config.yaml
n_layer: 9
d_model: 128
n_head: 4
n_kv_head: 4
head_dim: 32
d_mlp: 512
vocab_size: 512
activation: "gelu"
norm: "rmsnorm"
norm_place: "pre"
norm_eps: 1e-05
positions: "rope"
rope_base: 10000.0
rope_fraction: 0.5
qk_norm: true
attn_scale: 0.316
bias: "none"
tie_embeddings: false
parallel_block: false
extras: ["some layers without attention", "local attention windows", "value embeddings", "hashed n-gram embeddings", "an embedding shortcut", "learned residual scales", "skips across layers", "LayerScale", "capped logits"]
init: "orth"
init_std_qkv: 0.0603
init_std_o: 0.0603
init_std_up: 0.0603
init_std_down: 0.0
optimizer: "adamw"
lr: 0.00274
beta1: 0.9
beta2: 0.99
weight_decay: 0.1
lr_head: 0.00276
warmup_steps: 271
schedule: "wsd"
decay_fraction: 0.551
decay_shape: "linear"
final_lr_fraction: 0.05
batch_tokens: [8192, 16384, 24576]
seq_len: 512
doc_mask: true
train_tokens: 127900000
steps: 8221
dataset: "wikipedia_en"
Each number is 500 + 40 x the weight over its row's rms, rounded and kept within 0 to 999. Layers, rows and columns count from 0. Numbers have three digits each. The size before them is the row's rms in percent of the matrix's.

# down: layer 4 MLP down (transposed), 512x128, rms 0.189, rows 210-256, columns 0-63
# up: layer 4 MLP up, 512x128, rms 0.18, rows 211-256, columns 0-63
down210 102:511473415529524447525578533431489499467530462567526406531506532482390474540526499475513436484539492500430571513495517468593482484516486521560517467530541509564520509460512450435486490527534538
up211 096:483376544458522519510516522519380464443487475497461486525439534493549454603536488469529506472560487478472511520479460493522506486599522565479553464517529536497484462545492541525525503483519500
down211 086:538534453518484494473492496497555507462477530466511415498527528520577497509515503498489470522452459480473496473552477507535486568502459440530510559507458500497509506479572462559501513489495481
up212 083:562501590435446536489502509548542521502547448489449467447456502474555482544536443526505503485492522463531446419528538500611605458527560540507516534498566473495521507537494485486594523581469523
down212 086:504485485543606457514476414475453453523436533493493534572484580476494483485476578542492553544495450561445527543430427475512518543472476368528514472471497554500487436512519548545428474460437501
up213 088:514482444500438509521518548519475475533461514446544494502449581591479501522458452420514468552534496469491478505526517524505629497516451503436511485597498507585585476542531560548551510503492472
down213 084:496522515546520478488454477488515534552516437471556471507523451478478455493520566529461473465412494488548517542526512482499547415560526435398551541505562557474517504427476550496513482529399518
up214 100:485406518502499523495523477558459512526518555531444496538546539472486487467494462572557476543532528478519375545453493551539521506516482435478496465472486451530499549536503515505536548479479511
down214 099:537505498479525616488511481496436520515548415523537443503558444419480432449433492502523517428528485504422562488473500477566532507518519489530522505517536507468545535541517547518472505416416600
up215 104:558507567594543532543494402571491448492504493411497469488510554452529446527452541492464447466546451487517484507523435460485495486523521436480535566505533502491456478506587464504559521461516477
down215 108:508538483537514527533508488502491436453466504526453514487498474489506508520441542472550501415439459512444564515492583467535460557529485460506527540535487519453553477516534573444495504511516502
up216 098:526515510462509537503483482549486458511511454543510514501493544429497461543470509579416564519545519504512482540435481514487532588538522531429456491499602442559504522568482529427532490505444543
down216 093:572469439536403540516545484505498462552516503505479538438456504446457486506510495482483625520496499522451493444536523483514460635548507427486428510500512464549496544507534484460471456516537513
up217 102:531451558507465562453534468520465595484460441476565505574498531439570453487468445493514468525500520494498468420469531566547544518529476551597518482500495447471475462544448531508602525493546477
down217 099:421534528553481482507533476550486413477573504536534508431476511539531518457400501468426484464507488601454457478498541523530471424539518486475482546496584494460499463469481474456434514470450410
up218 098:546457491468506534533475526518494469451429421437480533515482574520457499556510453576513449505556463523512468482521527529497506483514466497559542521515502513434505562552498583512546521477471529
down218 092:521506483433496502510542542437474543481499440452516551482425504474434561549494482550502482494541502555494485444541465521470509452529551544529541555544594532489551551474502543456458541514473531
up219 093:465522529526439471511472445496481484503544502440484538468495564499507542520477529510459461532524505394501435525487399538491499454468537465526531539395500542462505491549472532576534507434487504
down219 086:555515472524495483549494515454515545469483490470499520488571439501500458407465442489487499486453519497434518548448474465490426486479555609568508439416527481444601537461543489509536490490487526
up220 102:507494490562486525500495510468504491498443469485549526516506528529481452487448471497585490437513490518549406452492522551565525396492546527505506496517539473572470514540609536523542489417465537
down220 105:390480507512504517500467495472517491497515471540486540449450462474548547513515505421559524480460485515475476548473516519420468514498504463544509478504544494539465536482524494539504501501442541
up221 091:548519517512471461519447477544433513484448467520585548468547444498536529512599472566465476513600530537530532500505467483523599506557520525453561475530508478561485508492459530555552521487452503
down221 085:484551517547495527420456457466507383524624499464496453444504547533492436481492529530474486549447465484475434502547518530467477528492558464482446537495511493546489516536494526515508522487475460
up222 107:518500497511476491497518538496529461462547575546488479521452504467541516560531478521495497517556497365520423498507539439551466518502534520501495492521447535564501499492428553486483508456501475
down222 099:552567442505540500531460494521503431527537572493425577520531530480468548490576477494496421486575498428459519569478513525473437471430519502481537465511457554527477562486507471418510443495532499
up223 106:480499485542508566497435538512511488500524567523553450524520484533528488476481471493446507587559412474558501498441437513516490490479536497469511517532527557466489526558461494477581513462511498
down223 112:469445451522460533479473568398553485481509518469485536479530576493447453537457501467482518487492444501435481533487537440392439499506485532448450468489563508455583450484530502461496506510469556
up224 092:430528454543507489543453481516465468429543469543411503497480485480492521531510475552443519476542502492477488549547413535491579519522485533530511582495544506499509532502508457544522443467505439
down224 089:438468562455418513544509506481488547539435499476550567551496512464526478405411498491541543509445549489554473478499547503457490515456448467500470468524543433494570488512498519504554544482514465
up225 097:476511499557446522540512454535447472509560551456505468569526474509474532531507565551468498550584440452507507557402510505490475526514592538522463442456536480503544510526512464494505540483434466
down225 099:503496488432481513480529441506521486513488487480472476432455512480609562494548503492491481536493527495512560531487418383476466519512461453557517554474468485493489505475525537546563526523551552
up226 104:514486548520506482568511447494461466466514513518535561493544526496533528495530490606560552533488419490527439468513471495524557549563547451535521488475516449497530523561458450477504504472533539
down226 118:487484524502527465576528486476459520492492558512442525474505524520529543486507527547557498566412503509557462524557526475470526561486527492543513477442482473493546522504501544471445465540552528
up227 103:444478471495438471496528467528479499486452519481521380522465476471535527389441510516460469543534542441474514524471466534536506572577493497501504459470506520468499525474464522499551495484503518
down227 096:535456502532447487506554471564519487466540525508480465436524470481513500452457499559575441457542525538524513546497507536532528532515529455497567479396479557486506553515384480499506463502505526
up228 107:527487496569534492546504525515500537532534541514507462585487507423562530566452503545505520447477496532530516503419437501515444530511576519471470524563415519504404504586484502524485577509530541
down228 102:548438453534532483498504495463428533525484488497549466521518577541530487570477532522513457559483515463505519524507479537512485467517488497507600507519522532503558484422505430515444485517510502
up229 105:472468494552549511492480466512478436475422477500505456557578466446539616454454491567495554495491504485482472460458506461527457465516501527440509501471477521539481472497565491514548516503535543
down229 111:473461451510461572486509480522475522430488480529514515458526544485489578505473547563510479510526514530505500443441579495462507455558475456489575501467474494458582486457607574472523531537555466
up230 087:564512531545541492556453510513496521539528468453522511540515514394516501445529502497517508432485544568512509469462446583546520506471584458532462534483552519519442464553481549538522516498518565
down230 088:538524419479575506470555471463505500450417527479540484533500548562524552576515453469542493536393459452532425527491529455483444454512470498546499461559521486454600521506470478447448523483518507
up231 099:510465587542495485542487454576434464453500490463498495524530506542520483484436469481459554492498463510495474477472503461517489466566516506448475510554577457410554458561547490423451517489507442
down231 109:512562526489446515484474488545446509483464506477445443442602498499511496471486501522518422519535413447503554516573468483449505538524495404485506495537521453532516486485504443440557501463534504
up232 087:545502493506479460507544469558534549503509499548541467536516526502486468569506478507531488575492507546483421492499503528473499559529487522463490430511503445458516413529545530450478532535535472
down232 088:421523478486521485557455463456503487477521518556513521559533585480512544547501561457467502473425539514492490526462503526491531493610505486487413482556506514563540461540466536450494508567438508
up233 100:521487471537565544506513494526465525514440566570513425530526551524580452447408537584489450460560509522508543457519491496523493568578477483463532507534522510507451496468512457501525531499540542
down233 088:508499403496447545467484495514575573567481511394412582469512476463503517516494591453541519513529418481473506480547493485481537471488461461536496491461442453445468535544522525519529510556570402
up234 099:576481579493593533507562466477497404469464445525480486505553525498464471564510479544544532476538423527548425471492451477525480571530514484457466551514514549541453464442542553448498527506530548
down234 097:442422473444468411491499546482504522519445511453499484442460546468553494526490557462518419529531575556428502455513512599496507466448438443492467536562519459418531548512461524480465472528467507
up235 105:545515452513498549548463495512444514557551570496469450583589580448527558487471518511511423457537458527548509454440454506493534519515477436559390508497480504529439518519472581513472499506487525
down235 100:568484471507523477512517533416480525494520539494442489504474525528528504525515517491585391520493507435460537478443536488501495425502454473540530617529445497498517520475578483484480477565457485
up236 109:570452536453469566539432535501458563438532563492483515474516545482568498447468576562506481481515476516537478420493456556539463523470551459589451477539522506513426516598485571481522576429465485
down236 103:455527511504467587491473451505460519533455506567450460466486476460499489454498541490532504486499462476532594507432535559470473488476534487398503440575484452515511483499496440486463559478436457
up237 109:522501479489470566498562483526472537459478533444437480504498494406492519508550496543475510520488482449503476493487470532554545502514507468405495561478485497482388501525483552426568510512494482
down237 110:519552495481437540540540497539436599449485496448511506498485534553520438407483525542567530548442527461523440562498514534515461473549539504531516446518499533422508495499519447503485436532487526
up238 099:536532504525496476518488378540476494477527493464463492542560580488515478564499519488478537536500510457533498552443437544561483565510487581451553534500456516498439482534506535420466537457506524
down238 094:439520599501538561471553399494527515532531477520556480509512505535513466552456521504536463505522585531505499512571472581510512508457496427551459541527488544495524496503489527487473516507479492
up239 094:489495559486455464500423532534454504417455421535467464522512508558517564488458542448523543520554495448548461497468510527509505513522434492490558486516516569568481443497479495420525510436510556
down239 089:545521424491460508489456498502459445497514533431457477496497403518466495473552465592516480502428482534447477482465531459486561473500508591476459527504522427491506444465548482538551409540533486
up240 097:539531526514542518536506476507412572491521492600425447500517521457498551438441530547505492563522499566560542456381477489522471554485508458528507415473537468490468468527457548482542527495493529
down240 100:485504528499500495523541549492528528513427418484509592552453517518549489479551485460470517506503515424471460551527555494458485515518504538503488533492500525495470521503450475552501459459492498
up241 096:456519513488582509522537481556419517455473525483545424525605490532501505524504500537448496465528530475514546496467370558541484538515512532451519446506569522574495512564564501502526498464401563
down241 110:513495545551529462489454450452490508515558512582547471533455445499471512544545472545503518480488568522520508547487569500505526506508473484480447534554479513428482517504538509441559471598500465
up242 096:510502593546582579501482562517511549498500482465464408446502610505501534514521482555477538539471527527604488521415456494534484467538555543538492491538488432435517498499537494402529561503500471
down242 088:486553444560544562489498525472534570520524495467487554515495518545506487510489479444482580448489475556481456462482480530485516577510501412535498523458545508420554518551511542497480509509454492
up243 103:546449533526523558546470526505488533514429539509534468537584546525514476465511542513545445480473467536573545466466535500529456493522487442552585484487492464552465545545481547498530578464532522
down243 103:429509505495566548455519489528521459485528497446479569547476435478488547470576408442522490521470477540517477426528508507458531490608499517519563549554481527490484495452515490443504516525498486
up244 099:500504535579481523576451517522453542466485476579501444483500527483527526535529529519470543487530447553527496407483470474567458402501548480447444394472473508465430453486460484488509549517547498
down244 098:547541516476556515547485405478534458511537575398514470487538490504496501472501522471460461536450520457462514524478483549427556546484501492540583501503473497435531514545560530537512573451588494
up245 098:530497548509421476503510479502467460446504454507537455531568454547487490469437485565468454518512435511492452487510526511543435519550522512492531466492455473483517502485482544427517539468537563
down245 097:525523370454496511547482523554503438488481557511451571507432501473480516483493497498497543527500447549514523462545448464480565505510487441532555500452496533561527499468458496488495543514524536
up246 096:469507490467425411470509519528434517478549517520519516472526511459489507464472412527507531536531575539530546491531408553541508457553458457472512454476461495484407496512473522507499540537470510
down246 089:545467501458446377484566530443491510517490579474537534427548508513521513506526446468505512477500519556480552524536438553513491525540445392551513500565498533522488487433512470549523488626497527
up247 101:490466493484461514505429452510498569432530488517558380492502505430537501474555480455475546456553479480548502486464435524541481525485541487488475544491547478451473547505509594477595526388556538
down247 130:398526473513476457544425503475421536490592514534539454491527422466561474484490497545522502522526486511543516453424444533526529519464523564482481482432484528519480588518543586519591506445436482
up248 107:538476508484509523516470455506456482434499568499523502513497571508509540570548506454521541550542517484475513494494493511490509544486602548499521433572521519505474457496521506475552512511441425
down248 100:475498511444578444413521518481466486527506545527463521523447519509499595493509500435517492500523510500479550462499465519371506496491511501486509466511557494540464513411510520505569496550489470
up249 099:503420525499514506545453468567484553505474516522478491463588494443478486479434489470478514501579408527533525448468495482548420542546518502519489497552563548483431475520564474503555559536493556
down249 099:504530549562542512478476573504487486481498525488584472583493453501482463502543510515528459521518519474513503542461491533472562501468563521551505497464389501527541565510425481475521492444457483
up250 101:539468543485536487481457540506438584489519503499523445535517509487571491519518507522438498506462495518500446449526470561459469530517529561402475564508473522453470573556510493545554573488474540
down250 126:586475547496505469541470509525476599483478415508523454483532531566462460503514445551490533534479479530444430488466469432465480488456558564447490552540498424569466504473518527506576494504491513
up251 104:513487552524504465510408536485478497495470555478526503498472479492584450536559551610427581505529532437548496488454452551491489459480519444510447528491556499479457416520479513487553449492416557
down251 099:502525512500521429499513506463503565525503543466477478420457468503565513552587571458509533557476533512521477535476552472515469514434541462503478569529518516459493483509606472488493419555514426
up252 097:585514476454492488512499521527472550503492504522531433537517493506490508521491529535461479548519436511494494500526468519505497503553504536484553504602535477515454412554579490486550573522520498
down252 090:497482470528531480479501522441484502586480504561546476449480476466419508485572538521465485489513484486501473559531501477459570539460445548465537484523534486508500499502526470602509468575531449
up253 096:553521493488447450594490434504492493444482480464520416557513498527489437554500500508534607477494508405553508496466520481506457544504443536514523505501518547540460479532534506438489576515513492
down253 099:574524487506500599499556561546539572520531470531502569486526489487441547491467541472535516516492462523458556380438488513527473470487484463497457522475520458528513542476523507547548458471452572
up254 097:475446504556431588522520381552489499506461521539493491479549531487546464583476489548467562486468483446570520563474480460472489530519484537445542539511515480497503503542598454448522485505484427
down254 095:537583535444559499443489523443486503495503521516593550502505516508363504483497520459528479528443458542472499551492446522503537441461481528490460466578480454429537556477506489511501557465510495
up255 097:525409475472425592497444503526489496489458465479454468526511479535538443478531462526480476488524555444549459468463469490562553475543459558517477529492524457565499518504502549493579530490512527
down255 086:493477436548473546473486549477538550448525468553494518460468441526506473466528505408556561526532515510503552561590507516483513423533452459455505537451482436508480478463540441465588508544466500
up256 097:597435482460480539474404467522462436518485460513453486509446470533588443489517472473500493515494531511465518429471459499554487432551471483524537520556492500505505425499475510514523531423497554
down256 087:503506399487511530497517501487509450449463485559544453472473502502463573555515447509482480498435488489456542508604424445451447491502411489527546543474468499578500471463521497485508454511482473